Weights of a small GPT-style language model, trained from scratch on English Wikipedia.
Size: width 768, 6 heads of 128 (2 for keys and values), MLP 2048 SwiGLU, vocabulary 9484, 84M parameters.
Architecture: rotary positions, no biases in attention or MLP.
Training: 1100M tokens, 4197 steps.
Each number is 128 + 32 x the weight over its row's rms, rounded and kept within 0 to 255. Layers, rows and columns count from 0. Numbers have three digits each. The size before them is the row's rms in percent of the matrix's.

# down: layer 2 MLP down (transposed), 2048x768, rms 0.0838, rows 1875-1994, columns 320-351
# gate: layer 2 MLP gate, 2048x768, rms 0.0857, rows 1876-1995, columns 320-351
# up: layer 2 MLP up, 2048x768, rms 0.0863, rows 1876-1995, columns 320-351
down1875 100:147119104108100101141182076118113124167108155174114142103106171160146084097202155097140181092103
gate1876 100:149132100132134096172161078121133143090139176112136150112080141139105089130144127128116154136122
up1876 097:112131168133187148127130119100168143157101129117157147130090106128089145151079139173135107119101
down1876 099:131077110132176159097176133132067173138158143114100161068123133061138146137121096142120107098092
gate1877 098:141150153107132138103107127121192151125120158123162118162128054173123082128051094117134132121100
up1877 102:168108188114153106134139191121144123115115057181087165131165103128106180106135122092160114125088
down1877 101:125134118121135188177116130116115150150108081123111171160151105103091170115159111142157164132080
gate1878 098:155173094157138189176179132075145149137127104104141132100102092095099089162106114107140109160165
up1878 098:127093166122128131082163180106104184131156091103131073091148125101126085131079066138121132151172
down1878 096:130163161108171106145183149114126138090131157123126156170116161117094136134106103072142134155152
gate1879 099:087055136148081134111158062121056048094151110153104106109151132147145132104151157150153109115104
up1879 101:124150114053170121200119143072144125119102124103173149146084130079137108114082128074040104154177
down1879 102:055145130079129106119147154156113145108053086141185152163120079101158170130116164127131127155112
gate1880 103:096122160112139114113108184120121188110172158074157146123132125125116111085101130108108140119074
up1880 101:155126144123123134125094151120111083110111125150181154182162073171148113113144108135088216189108
down1880 099:169095150186108199102114135116080116092136137131185138084068128063087099167105134120145185138113
gate1881 099:126127114120163133101141117148122148126115086117113133162140081106129182143159140129142123108071
up1881 098:113106123140138162165164153139109212075149063133114092132138113158124132176125105096093128142141
down1881 098:125174099106201121122072166084151154117118111161124145090208110153134136115108096126086091143168
gate1882 098:180143108185106152158128107091100141113079135101100170074148175127122135147147144120097161114075
up1882 102:160113155117200123131076119171191055104123087181000128122125107160094111120110134151113174108124
down1882 099:136107142154084125187119163100108025119067146128046141135160103137102106069155162078114133180104
gate1883 104:098140162142131143125174104159165093129126114165125104156144044144148148109148128138110125111109
up1883 103:134176138117101159121101156166122073128192143107157081128196076113112097102134098164129118120033
down1883 101:132105142111119094122165141110100179138093169142087117112090049094165068108103105106111105137110
gate1884 097:184112149122099088115171100045127108214150138140151173158106090108076145138135111168088114141118
up1884 096:111135144099106096155199092108161151046126096152103118151125126152143117101118183126119124139143
down1884 099:095137109205136096111129161116132102136120160117089164139104147174140173122182204154176136154090
gate1885 099:117136137127110169157130090113131131135145141143120190124100149152091132121118121130176086041158
up1885 101:105140115100176190092111145069127122115143214144138134068164084172100126178140083089128117129127
down1885 101:141087071190158085114146088159144174152147087168173093140169149039130141177116123112137159127204
gate1886 097:163113116096114146120109072138091118183123127184092095158124139130120197074156115089102082121163
up1886 100:074162119083097097123137172094189126136046115128196186120131072135122081157144113128129120123084
down1886 100:131097123157105086137175128128069147095138157104169170126124138139137134169105148141156108088066
gate1887 095:122138168108111155161135112087171100124143190075167088226164107114137192183154121139126097139174
up1887 093:118104116046078115112140066143131180154120080141057127080152173104109106161130116082122186113136
down1887 096:119108128141222163109181140158127123194132158116166115118170146167090150161126155091160120157158
gate1888 097:078117118147104140112110142170191151166158165113127112116131124125187131130072148055168133112090
up1888 096:139105118113121148130076087126174084126107172112133080151168095132079124135061181140098184135104
down1888 098:095118208149123132096130119151138174092099127119140094170115140155102144116139116200194134158100
gate1889 096:143169118124087176147138192108227092080133096113106126049127067116177201132104111131169109079147
up1889 099:154126103096080131138097148135157164116106155094163145165162107144125118172135129209153132135081
down1889 101:150100157105073154152165183134173095114130167185133132153175083144083135171109159158147202086116
gate1890 095:052162156133147185064131147114135098173133176111047075191105105127126095156125076170180081159067
up1890 093:101120204127178177131122091102136149133123088175065162151069075134178065154147094147106113102056
down1890 096:160127122091147092203127114162094176140115105155115136147138084151135059149111108076129096142121
gate1891 100:172135160123145134118152131148122144181188087183106110119105128123137082130159119167102188140163
up1891 101:127121148161114087126081085131103144112126134075154168180161177117169183120181127078142159190127
down1891 102:146076136168107126150101117131068099131151106134169139111124225139171115090180098118192115115115
gate1892 099:157119134143150105063157085091111102147122172102184129115139095093140144093119091091074128141189
up1892 102:115136134106120121207184166061131131127105162101143191166149173151135130116133161126155143146116
down1892 098:146166116093109123144127096130117110138093081164097118083111211093089147096124144087135153112061
gate1893 100:141076121114135154156141120148101088152170117145119196173107123107075106096076173100050115127182
up1893 099:114075150115146078186150160090165140150048141119135099165138157147154095192129077201098082131143
down1893 099:125142073077185094115139119140139039143117092126140131103135162121141114093077143151155180115175
gate1894 096:113132115141198147115158111120097109133118125117170133131066111137108106139158124149168087110078
up1894 097:162104108133085130133138083167103125116122106145120133131139135116148087101164161115173130120075
down1894 094:125130129125165097102095112146129184111146099151088133109128132152135080157121144139141146164118
gate1895 101:144132146108123144121087149131144158121110139126112152184094179096171115162116086078127148084116
up1895 101:160101129137153134142091131161183151143105135143135107130050115119147137097168094157115154082134
down1895 102:063115136128092149131130117156089135116106107140090172120127094155115182137088073124120115060105
gate1896 099:141113069145146133138115144104156123117099140120097176157163131129113135148052132110099118166128
up1896 098:119198176102095099112166106107151125189187153127111080069097158085158133147171152160167121168119
down1896 100:160137086142106132055132186125164172162135146104069109105094099135072112150142126175114092207098
gate1897 097:108128124123130025151115170131145150158127169152148163146052132177129143116124131128175124133099
up1897 103:077170145170151092114154125077123152185159079131071125075091129173090151132160147209106096081143
down1897 103:151134110129114162073127138176131161146108170143123117124087172101152079076141137136151125093120
gate1898 099:164131068137157135161088123095121093126120103151129133157127107079112207160110102117160090171107
up1898 098:117195137134147115104116143037147152116128142121122106085118124245111163125098119079179156122168
down1898 101:103152134126123175121188167125117109187097132160168123155111168145128172153131136174133070119078
gate1899 094:105219171163159147116165115147116135120132048106128177138119094158089119108163114148156101120095
up1899 094:126166168086164164163137121093061143153132146146142099112143114152088153128154101069131064111165
down1899 099:128161119159187061131148088120129163139100164152105087181116079135105098101182139119153103083138
gate1900 095:121178107116116084131151107119096083115123186077139069154128132114169109165147156169136130114185
up1900 097:054102150136092094157155153152104145129153119141126137111092158105164162112148137120123098195127
down1900 098:084115137153153133080184112206080161105162116159155176089080167117134174153174116159121066154162
gate1901 096:125124122164102151167164131154110131147107113142119142173087163134148101164115132147136120125156
up1901 095:082180133157187155101141127109149110139066114144139119125142142178090092128072098097111147126134
down1901 097:140162145092105143065044099078136081080147144143170201183104134188130060109133161156142154131126
gate1902 094:087128153147108145143137129008132183137173112105138149125162115125189147107137164145106176156171
up1902 100:141087119116131108095107140121188083183131119122123096090150088139129137130110137147130154115146
down1902 099:102039183087161185159090183095116106147134113112107135144159144125173049111104059121147132090183
gate1903 098:153122076079189139177107091076081099110108100085161128165111124077153098117118168134111103116096
up1903 099:172176139122100113122124133132131153119129138134169121098161114153190172122147130140160166179107
down1903 101:190093196114080121139052137138089143139118151155187107108140162040101139067197104112138144165113
gate1904 100:088079182118161115100180146143163150111180141135117121169118196133136095060165094094079108065172
up1904 102:113100153072122172194152134143153120174121064124168154171084127145140131140150164167118185166104
down1904 095:063119112094096115119168118113099158171111082135098082172135139108171144150150162183134143166119
gate1905 101:147164073170155130161133163053135171109117117122074102107092125164123101158138149119123113086170
up1905 102:071123122100156133137133132080153097097126113138127126142150076119111109149109146179143140135113
down1905 102:102112130126075082142164175136088131160110100177128153158145118165161127101157131088172153141151
gate1906 099:101057120114155106206107158080109155143097165176138079107110110124097118081138081164084107100124
up1906 097:113123178140126148117101072124148109101158119138103138125139133113206094117121168108147140147131
down1906 101:143133127094120123113109101160139148180108146146121153147117129151194142114166084150172097106096
gate1907 100:119098111117146080151097159044097120105138110148140139112152124120163101191117076097096150153146
up1907 099:134108086100092121140093082101175120165119100146133131122123109114139156092147077137097153102128
down1907 101:145152117136151091163125163113142112127074106136100145164101110176127205141157150119084097114130
gate1908 098:103154142041176167168166148107215177125133016098101122110176107133174124104095100110120142103159
up1908 099:161096115192121103128101114085128160166079162109137086099095146096177057113167127238092147116120
down1908 096:158090123172147137186228122099095085148143125123118162112106188097141133129149149059092131119136
gate1909 096:180119106164184099149140064112140131123133187159084127114133166202154162125137174127111125190131
up1909 100:140121126158104071135127136118150074137114147086149105060197067159176114102126145083121062124162
down1909 100:117162105120130152148107105101094093165113144107164060093107134095156169152153092103065069156110
gate1910 099:108130143122125091145129133105102125113136154123119134148120144090166128104147149166090116135173
up1910 096:128170127133151084112140084068117115071142156075127115143138167133127170147175108122101060112124
down1910 100:051118155102080080095110154143141117161110097138220129111118171108114154138121115138114112125113
gate1911 100:170145118130163094111133069114121156156113153113126209152164198151139182148122121104171140118138
up1911 100:169150103073140119161117128080111121089161118138131161112133126134154119077124116181125120122149
down1911 099:131140099123145096168095102101169105104134100080108107108022136158109099134112131135145153125161
gate1912 102:161063134100143118178170144112162112123163150143141085113101114111099121137142151122088042157146
up1912 095:145211151159140159150140166126117142101131128235096136119137128137123089102150167190119128126083
down1912 102:133108062141125109176143188106107148137177171151102081042129167081082090144086099137135096135101
gate1913 094:109193136136146147108129100115137154127112169118138227127159091112155140165143114137182167162124
up1913 095:101073110081107101125100080103125129098090076142090204126118142114155136183102038152152141131113
down1913 098:133147163137198085159189131056109109181146102166126156131084097086105107129052109130162113115132
gate1914 099:181167085170140142148097149098155072141159164088148178136145081102109144110108118133075092114129
up1914 095:091102173129166089103121133140139143081137099097169137129137072155101082144114049115103155164118
down1914 099:164111127110179109093153099109112150128157108134188120124173156168136155140133168130147165108124
gate1915 102:107163132133199225162137124119147085051082126081136130166109121134164129113132105113089098113158
up1915 099:136105130087110088121065109159122136164154124131116188103110124105099137142172143194119099110123
down1915 102:114108159123162132130110062186134103126192128121135130157161090110112136109201129061113157108126
gate1916 093:120115124172141141070161204140109078162152138158116125051088110128129126117141128099139101104112
up1916 097:076117168121174140123106136137121094123131168098173138150155139150155142072126156088107108065129
down1916 098:099089111181179113175073164118088143084125168171137091145168089138100105139138143144123159152156
gate1917 097:163157159145139115158140054170095164119094112175143111141132085119133159092080117082101145117078
up1917 098:146094136129154137099088126177127154106135111134115113177129060153168111190080080135076135093140
down1917 100:079068120101159122096154130129085126147128083122071092161139148079119112106138086202087117091118
gate1918 101:153108062099135142166164069155100112126100130148140132131176142146120111150094180186132120126085
up1918 098:122133076118213129150121061119090109137112170141175138128142128110111140138089138159100104183173
down1918 100:128160158134103163162114128141168163160151149047161107169083080134075111097139171099132060177142
gate1919 104:154065137166151150079070105131047155131131156162184084082114105117081148125161157162147147077151
up1919 102:110163134068130112115138121164164080117081094117142111104138184128131113077130145066176079168121
down1919 100:159160142182134091121138171125172144115101182160163130121099093066133132169093136065199152121133
gate1920 101:113145136098109129124173119123099142147129121114109152180095146135174152166134167117128135149141
up1920 101:136145110132143125151089124108134107100060196129125137116102109120155167128108107147133106059101
down1920 103:150121199091125102135116100091181109159150096124169123220108122183108139131035134140087134145122
gate1921 101:123133162154159062107115147149104083120154132094102170149130098162105158138143118102118120184178
up1921 100:085183078082165118151158121129098069123141178081171199140132101181164104111158147130142151048147
down1921 097:153141110178157117119109133209127110172155166161101125109117118164165103130078074109144085128189
gate1922 099:151113168135147066103059118147154112099116155180086127123116085148107146136078139099164115105077
up1922 102:073096098137181084107107181066137075099209129071093109079098128127143201095110118122111130095082
down1922 103:136041068152139128171154151111110080141115116098160147094153113116076164065131131128147091114091
gate1923 099:090160091102141070122167134111133193155184115114120112158140152116180101098164132130109131087180
up1923 097:136138142176119094143105109163148143145121180161109075153096124023130140141183129140146115068098
down1923 099:085124117111125099089104105111135162196116157106166116120168107178099105104152090127117110127203
gate1924 096:102109127057124106171098170089155174099114107123097149148072163111135144111117098103133160130120
up1924 099:102119117174132110146091214139088127177084112119135112125121132056110155130181113111147107102109
down1924 102:138107116192169149118120157133133086062145155106158123093086130168115114133123128134154119116171
gate1925 105:119094115099189203102064060140185144149134129157057051094077142139116109122116138160179120160113
up1925 107:124139170157103112113168110158106101126177129141128197137191123166086132129105075092112091119140
down1925 102:187107127120179138188163137155082150145124132102134126136141153136149114116141105090111136110144
gate1926 102:109142122131087149146133150142194077127115141175126128105103139171151129069148171097153188120144
up1926 097:165085116082107166104075090152123092164123080141137120150108143078112178083124156164070126146138
down1926 104:143167075129153105184091183090162164156137124133171132149115085126164076141109129136142108148172
gate1927 100:131098128141102135091116104182095140123108152095161196148154111118223125079132162182083132076114
up1927 099:157141104120124097120125169108125135132210099168130144105083166070107136146155142140098127134109
down1927 097:071138119123164156147159101175139077092156123102151136139159090137159130174150148167098134132132
gate1928 103:087145133206141159150118129077105128126140122195202171121111134138138126125090160099110125151147
up1928 104:179079124121156056145133143144120135133191119153136146101153134124163155189090136120129197186095
down1928 103:088191113087096057133115113125128100166126153090169104121113160115212140133147146146141132121086
gate1929 104:173138129064097069107128125147124110176136109131146095100133189147128089123094152175102138152135
up1929 104:094140156163077130119140101180102130144121124094109117098120172136126147105112091231110137165142
down1929 103:147125148142113141181170089128085096100162153134116098030141114085160153128099128143161121097102
gate1930 098:176069126127129074074103134117126127113090150145161170153079149129055200111142157145143139146160
up1930 095:130145141128133127140139124158152125137096174136197116168121074139122143207156127128090119104119
down1930 097:137180043102124113067145147136171096132094128175121126141202131125069076088102207098072135162133
gate1931 114:100112146087168152189154160117141090107107122122187143082174123135172133113155086130132147131136
up1931 113:116166145145175108101120076086109127084144173124137167167123151152095187144101089110139172130149
down1931 102:127102167137154108139144179163120065091085193173121075134133105073146107157115094145078137155148
gate1932 097:142162124216161120121088095160059131155124105097099185065128151113143122139078107121159090172081
up1932 096:115141135122068126145149084141108096121130211128172104105064106085121111112120093153174155130138
down1932 099:103130132155132112137110121078096150107137120124124157115158093137176152147100157170145102157157
gate1933 097:106115123095131074191162088089077104178100136133129084109158112108103110144141130139086119110141
up1933 100:101104116138170093199192048143151162161141123107085113125161139149175151152171158151104139101119
down1933 093:122140151205096161117187154115156160133163127108165103103123123123099110205125133089121069221091
gate1934 101:142171154097145159094092145140071130126062183105157169139126121139179115104175131166183126140101
up1934 100:132174079139123112135164108065104163115145115119106098131114143176112117178142114132168133134127
down1934 101:095183066129082090146078111206155102119127157126135101078081108181117116164140084118103107081092
gate1935 098:141106091098136160172124115136099107085188128158159105115147130086184146133163132112140143168107
up1935 101:099168128099118095124165135185087152170065099130096126134075092110143070058095120123138170218110
down1935 101:166133144106114112151125106182116162148091138077124119126128165116124079155100133102134121154090
gate1936 106:125130187178121102142105088142094197120124183147114157111177107124117164073165168144117084099140
up1936 104:107183122198058103179062149150158116141234068138131123138115179065109085084151065124164102141142
down1936 105:133148118140104119154072177136084143104114135119157137117173122098097114147163120091144095152102
gate1937 097:131170136151137114110119173150102116123179141161166088138131147169148170124114121134128141175104
up1937 097:177150112119116114147120169145098106111100097084115113121119178127104179123115132040167154048068
down1937 100:075151182092115125125099136079182107060092122168110159068152131066061123133083129102155123135078
gate1938 102:133150147155088113067168152139120100187138122222156133176100159142102121176193105147164125155124
up1938 106:143249160148139151192131164124147129183068103130136158172102128083115125153102133166096136070130
down1938 103:151116156136156148098128147148102187182163147164169148103158106128124134150056142051167145128128
gate1939 101:170114093129148098112157088123147194066109078110162159136145145089133107123129133126078100070159
up1939 096:100148139104152146154128129080171160198173149151166104109054135128117124118154135084114079056150
down1939 102:098129121097152127128110096117149173091142130150168149125158129166108123167153184107117069156139
gate1940 104:141189099149162141111177130163144062152164135106127144116125141078059080149118151150121196127152
up1940 103:127111148093052151141138155148141146111112138148155159090113203128108135122111047131135123123131
down1940 099:085130045062147082187111122102143109113106099139131122082099138147150142145158150108127132095107
gate1941 101:134110170131117097145144077138074130112085137147148159144132149172170167144102099100127102152143
up1941 099:131131185140126089172138125196197119098073164101122122118098110152148053146043159156127123181143
down1941 100:093121167072132102154113062112153071182117142121087098197103123090086154058101118096088093140106
gate1942 101:125108096188112121167086136108170129105074158097119074147129104131111123173132097090075127120168
up1942 097:081125161117168160177076129089148140166135126128163166139114121188178167065132119104106136153124
down1942 098:077202130070126184084145157145151100158191117120070180170139130164145091117156152150110121054097
gate1943 098:121053111179115129123141166131148113101112164104092165126114138161118152141153068122095167136095
up1943 099:089162169154173112037123153142119176123124088148172172196123133157114134177117096107107136145161
down1943 102:125169135148105157104155157141114125138117120151130163124109165133131152099099121125116095118137
gate1944 100:121123131133194132158109125086111142145094130129140179108079131092129049073138158077081096151104
up1944 097:146108074141065092148152075166132188114111200166145114106111070183183143112115115132160126147115
down1944 101:134098115132110109119184071131077126150108131137149078086127160126108140093112125104141138095114
gate1945 098:121154123174105129105151161064116137124063128165103132146121176120152141124123124135104084098127
up1945 099:088074092131092180126164159140109129109097106121101123158117133122159121109113162126100160155148
down1945 103:148094131126144118129119157143217124096121127130167105083145164137184113157078159157115110090142
gate1946 097:137150106075093091115079103105119107141095056137160090126115106122139115176138156103118147145163
up1946 101:154126181115132149077142150100119151093156137118137143114160107075134074097104116121132181149113
down1946 098:229162174129093102093125094139154104132146081148102127093143100108180110122094095091091113086119
gate1947 098:125122137160189109119184110150160120133102057161185134157135160134151135133107100081141166107100
up1947 098:090019089099103165084126160083185127127129182120086111130221100168098158111168102136191097098077
down1947 100:157113104116107138110132154148086110098099088163101042134171100074168161162102141143120128186143
gate1948 096:136127103156153122161131104095127173123097096121133117081176081102147077106088155109051120159123
up1948 099:101149101197138133158101120064151196112082158145175153146160155087125147127110092171076141160146
down1948 097:105136085129142113169095095065143108193122151078073198153113088085125126147119107184145133128172
gate1949 100:126039128108139170100143109105109128142134136097093127176123125154143175135083127165123162103116
up1949 098:110103134083104100081192102119065139172136100167091126122196137135135082123138153159106126159159
down1949 097:159108143117098135145130137109186151105135087113116087096131131059210071087123165118090139109107
gate1950 097:211122125102147080179129106162111159112075090121108102104076093152141123133145136079153183139131
up1950 100:150130189132135126099142153071089127148050162108122086075132105169090061065143148160172126153115
down1950 103:187087095104092156079109120074158095165095113107180073103109172114109107145132095122143088123157
gate1951 098:137137134153087113161123093113134156099145172164115120127100138088126169096132132113115132119181
up1951 098:112133165151116145120148078167119112164128073139085141136161126153123128153108115118117168140058
down1951 097:141155143122098180140128090109131110059114124105118065148175126140104103095194128132127135042137
gate1952 097:100130157126143132160128118136126087123169091119158121105108081168050075118121140109118159132170
up1952 102:141127132136141173125116181134110120127126155106160131156127085096061121170152127114187155155188
down1952 100:172172174151094078112115112161102101169169099135120161127073122097127120103099112134194102111152
gate1953 108:124088173101139127208121159101155171146121136107140137103090083095132125094126167160109166176153
up1953 109:109145137079100156152097142137131126122102090119149144158170109164107084114120175129108153071172
down1953 104:104116141135106115159163118190141134122126122101110081212151209148114090083098184065141142051117
gate1954 102:161134129132100098118095094119047119146164130086177141162122084189138101098136130176103122110135
up1954 101:083128037171083114129171134137161109165102105160169141170138145136145089157112165127085127149094
down1954 103:068132108143086087137093129158126200151124109151155076177180126125143166140132119136135163133120
gate1955 101:161079064096121078138081123138157120135111106063093122092123091109200072081132096109120122115166
up1955 105:135126122103122096131133099112150135139143092129096142132123089144229102160060160117143128168076
down1955 093:112145114135094132119098134150106148100148137156100126128151124156112080160138130114125140119190
gate1956 104:070135165065109177106116145131112195077104184135126116158073123074053143110136173118122105110103
up1956 102:064135098163133136134199098168114108106034109097138085161133149131114124146103116137181094120089
down1956 101:071138127116195129085136114144104103107147150054141129139141136114144143062123140130122137195145
gate1957 103:172062116139194129122113161120172152158167114143102167128066087102130123199106141065177146140153
up1957 104:118116140068109132137188125123144112094167114160048119171126126101141109133081148097141108188103
down1957 104:121185134086132178098103108127114148134133124091112110144224088122087128200116178118108094125093
gate1958 107:195117145130187196080184147184121123099185083126089138075099160105171157141124100096162104094166
up1958 099:110144178146175126133149130088129184180132178123161185182108087156091170147112162092127137106101
down1958 100:100113139166073145143113135064166119137217094086156157110137115138131131126114128135133127173101
gate1959 095:140191153134066097117135078118091140136092178084157104200094119143075073079135132136142149174145
up1959 089:160125182127155132131120112096134089133071141062167102183029164086051114125152178156157126161114
down1959 083:122101100126068120132165155127145161155140137107124153060170141194144162123101147133094086090080
gate1960 100:156080170067118176139069195141127074157165134103098125109067127128098129096146096155135168152132
up1960 101:166101157132110100156099115186197080137126079068134153098164165112179147123165074152128150097128
down1960 098:120188163091184119175098124221142068117126091135148166107084135075114105095151098117133191136104
gate1961 107:117092094138149132157143080122123058137105097127168115121133143127093162086152124112143132123136
up1961 104:153100167152174152098154145102137120131137116135116086057132146112102140122133162090171115129132
down1961 102:163138128078057095135154052082115129083137151143090096143140131138147175115079133129151158094153
gate1962 104:085065119060123169115115172137150081112120075110102150118148126142121197117147137088129112157077
up1962 099:150150140139081152179077165140121141086120125106159113095116162111125148150135116179137104104192
down1962 100:172077139107130090218179172155077084125143128154100125156125136122113200145123129068123122062122
gate1963 100:162119143136170141106153120137121127161161111140106134099121081131151147122212124162133152107087
up1963 102:076108129114188173171123163131172134143170151150148115154153106173082136112122148129089108185112
down1963 101:142081149126103115087099132131129141135128147136090119177161101135122162119128113112108164179163
gate1964 098:100100080207098155117149116170189188088118121126163150140105145100044159161097125104205169123117
up1964 099:118106154105153118134132120131169160129167091200129129120089142081106106109134092097170215103073
down1964 095:135171148137193105138154164192143127162071132140097177110098167097130114147128057142138134087171
gate1965 099:134155144100129137170154101094117118178097081172095123136205109117168160178097187147095101114092
up1965 102:101125162129121127100129081117176122147108045106096112102114200068135156134125146085121101125076
down1965 100:142130203174140097113157130098079124127117117104147133183068101100145127186127134169111119123098
gate1966 093:119128174127171199120131117110130168105098145129141142086100127145117108171163130129104122128139
up1966 096:139144139178107137191091168147166087111120136113076149094135144184098155144071135135173154150125
down1966 098:138192138130158189122120138169197134167087135069067077114130170090138146132176171225146175123152
gate1967 098:103114125090084143101173122156162100115141086182127071094167061120128092200123181104180149159131
up1967 098:150137144090058142103138084148170148127121113161123108069144141097092108137099191124160154160150
down1967 097:111101159086168149126124134111157168120147126125174136118138173091062184074086129051179191211126
gate1968 096:175115197142111125103151123184144124179106136176083181171086168117075144133116090170152113177102
up1968 098:112133075084161180159120233147096148097192135159149112096113111174123170144107108067127128133110
down1968 102:103092119084144125149117113087143118131125126211112124065148168083190112160066097124175133195082
gate1969 099:123100093114095126127142117164113225136120185114136142131143123155176176176130089101099146111118
up1969 101:128123136051118097163149161192107147118183099107104116111100137174092141138148170122088124047099
down1969 103:132180117159078126126164159099121106158188138156145137149121098107078104120126096131112154032107
gate1970 096:193083151061149079118184106126111117102128101100144137145131202125145156074113128108127131130054
up1970 094:086102103177124154121130145118141117060089105130068108106164128092070044177152109098131160109173
down1970 097:132164149099156114151120144125106074111058110123129115115118152103178166150056154109111153121112
gate1971 094:105149124165073146183104114178151159104117101170112092191147072092151140119149109106124096092129
up1971 094:148145139125078100136099107140143113140140163080140124132145130112112169137092097167121037123135
down1971 098:111092186126188189087090141114158104149081101070139127150125128181059162125120124173120086121160
gate1972 097:133111146126146095140133117139107111146132107206098074118113129178071100107111107117119128077124
up1972 101:103142093089083147086185071156075127109143136139080186104127114092116129124119124129127137090130
down1972 099:101144159156161159117139119153122122147117112121137125104109123126139184120099167066122130168187
gate1973 105:122173133047167086118141071086109089132123164156179154034090163147178111129110122127148109113034
up1973 101:113150222153131121110130100091154133186150116158140136090117122107132129094100155117077122100152
down1973 099:151124135144128106098102141120119072151135081129194135141116116128124093131084199173113127095167
gate1974 101:117129052111185123168132089113159158106127133100066111147188162112160134126104111103178156106119
up1974 101:089093130093151109111119089158104157169062172126142071134123127108134111087111113139117139120129
down1974 101:141099155092112117166142126099182109088100155115093108120114156071125127125077026056213128158136
gate1975 101:101193147101073111192168047107124154110116071184139081094117154112147141119145154163111128103157
up1975 103:081144147160100140190123183111146112097129076106175089096138161114146091126127196118156112141060
down1975 102:153134078123195097134078146156095131127150117146104125095142168093148129124084116139125135103087
gate1976 099:162157120090180191149094130113181179092120117136166172151169080118103090100112129164071181107144
up1976 098:099136154156111133112116064127144142119182171117120150143158061147144099140134074144120146052097
down1976 099:195114090054108076153179203173142082134123093125097176068095111072114129113148103111185132047171
gate1977 101:151109173108142089114092118131158142102156158209107186119100171083077162126132100123204117101177
up1977 098:177131118120095094073155154162123108126086140107145126125133163103135137134130135129113173107139
down1977 102:145131170182073112177120144071113126146211145094080130098156124139134112124133117179135191100138
gate1978 099:173115118148108169117095146097177174103123159094173133119068135063162155133142113132127112121127
up1978 101:156089187137127125162083089078121115134108109112124145126148135128140064070151172140161183210134
down1978 104:179158204143166124209088088177114134128149111126110121129109112136109078136155139069115125116098
gate1979 095:148132112092130098083097117115113148133134165162109095131047159066135169143152085155183138118180
up1979 096:126136116152120090116162111126103149079147081145127145104104177150130108130062100122169124138168
down1979 101:132181123141064116143141173159089134142088075042129093140137160106108136115089054134171133169110
gate1980 100:115091160144121090146100098175125105152135103104119186150130149121166132158117168150103164113161
up1980 098:098126176086148184145100092130158156138060124140122132111074171116144118063145127114122130134136
down1980 103:121193160116155147112104175163054107119049124126113129166142127091126146153147111088043109062154
gate1981 099:113145174133120114075119067105086106173107128115151090108061135115149119123184124099126161117141
up1981 099:114118086042076109110092141110127109162125101179163138151103059129120130106155143115067200103137
down1981 099:149139166126145154163123092095152087089112115121070083095116150171104067113118138150113121221138
gate1982 102:150164153195051158142136159133150095117079133183165139090074132122132164155104145134139100142166
up1982 096:130150119136106105157129072118126146139154136108091100147128125140110097220122159162133146183094
down1982 098:218114096073118069101060146201141126132125139113091167129141118053138155125137099147149171139133
gate1983 103:206107172124056079152127176082114128153097174161122187161103161054105130170149186153089122108159
up1983 099:101085147154127144164148158114166089120070114121142169139140165098138100165156138086091135154132
down1983 103:126089064117102156096136073097108160136174118153133090154144163131144046147106140135151131127071
gate1984 097:108131070126113132169158141157125115174185108088148160109110057159114145154105160147102183101170
up1984 096:104107174097089113088107107113156139138122112108110102150139219116148113140098117174151135190146
down1984 100:134110118130090096118121109081098157134125143147155150175193122127102175121101131135104095127138
gate1985 100:134131092130133086151122117084107126154165087139132202131139075104117143148099130128076098069121
up1985 100:135069165121161096144067096144073167147106137133089152151121098066101080084104091113142155103141
down1985 101:139165163131065053148149134140059114142102150137138142110098093154125120093098128117118155138141
gate1986 097:142063092207102167154117118142043096072165062130178137150125136149132177101149143175089151153147
up1986 098:176180176141125133167113081131130077123163105189147128161143159105162127033173145080137116127108
down1986 100:123167084171117139187074125115053079153153115122118185160134110099157129108143178108152069134205
gate1987 104:103116120126181151048129186143128080159148127133124063149188163145105132084160121065158135168107
up1987 104:105124114151096137159060094109113092140145091141132106159157119156100107114161135159113101127138
down1987 104:159100130149165098161103084155152097118133137119143127134165143084153133113134130154144172102171
gate1988 098:194136162148137170142107126147142098081183150142139128158158079095113126109147138166130153114078
up1988 102:112117089086102114157145159148123138131117143124084114123093148111167146135131131118118112145074
down1988 100:150110179137133112108089127114140082166089064116162140142134153150124099147154077066188098127048
gate1989 106:181121144147187096076160090173130100146119132083091134127144132154102105133127105149165129098129
up1989 099:135137132113159115140146104152141071097138139135054140103116181106112082155146136065140108116109
down1989 101:097136121136125154155144144116139114155147136142149127101119209148166142165163144127093161182099
gate1990 094:147093108115119091161143155236147096119090154115093091102131085102138097113117200119094101149114
up1990 096:237117113101141147096132102148183091187138181104137081126110155124116175138119145118106130125136
down1990 099:156155049122123059127137121119061135168176167161128113101150167083118169081097132153110131145159
gate1991 103:093113152172108104130127138083158103134153146071129123193089172192139138112100086151161149187142
up1991 099:138153172102091141080132075131141148128127044134156130121115133156121130141138131135081187052131
down1991 100:195121152152068145102140067131138074092142108112147135125163102146121133157146137083169055126109
gate1992 099:116157168053071136131133060144081162137131142079139137144113137139109104093122180146096125131158
up1992 097:171120123167125094054096089160122076099165148119176118165156096120145099072112101110103106188128
down1992 101:124106157154184144115164114078132163112076044167091127099113162124151170165192145099107079146109
gate1993 095:129144102172130104127084161103121175163122121114113082079127071140134090194115084105152074126125
up1993 099:100115097160120079108164097079159158140130154208148157152149100149139120098139130178097099164059
down1993 099:160106097117153129152111133107116150141091157110130125133181118116139139090113152158128114150118
gate1994 102:180102161150166127122187106141106150144104118116107101033107121139117100121073149165141149097093
up1994 100:094092086056109171117171111097172098099136103157133112133153139085077099094123161158137130139120
down1994 104:132138093105168110174102123075166175108162159144120087199148131145138056153111180145116132078175
gate1995 103:081085170175173121178109099032166154146070095108114087139120090132146073062038122146085091122129
up1995 099:149154132144142109104134108121083143166127089088182073119155163160134153121139153136145103117089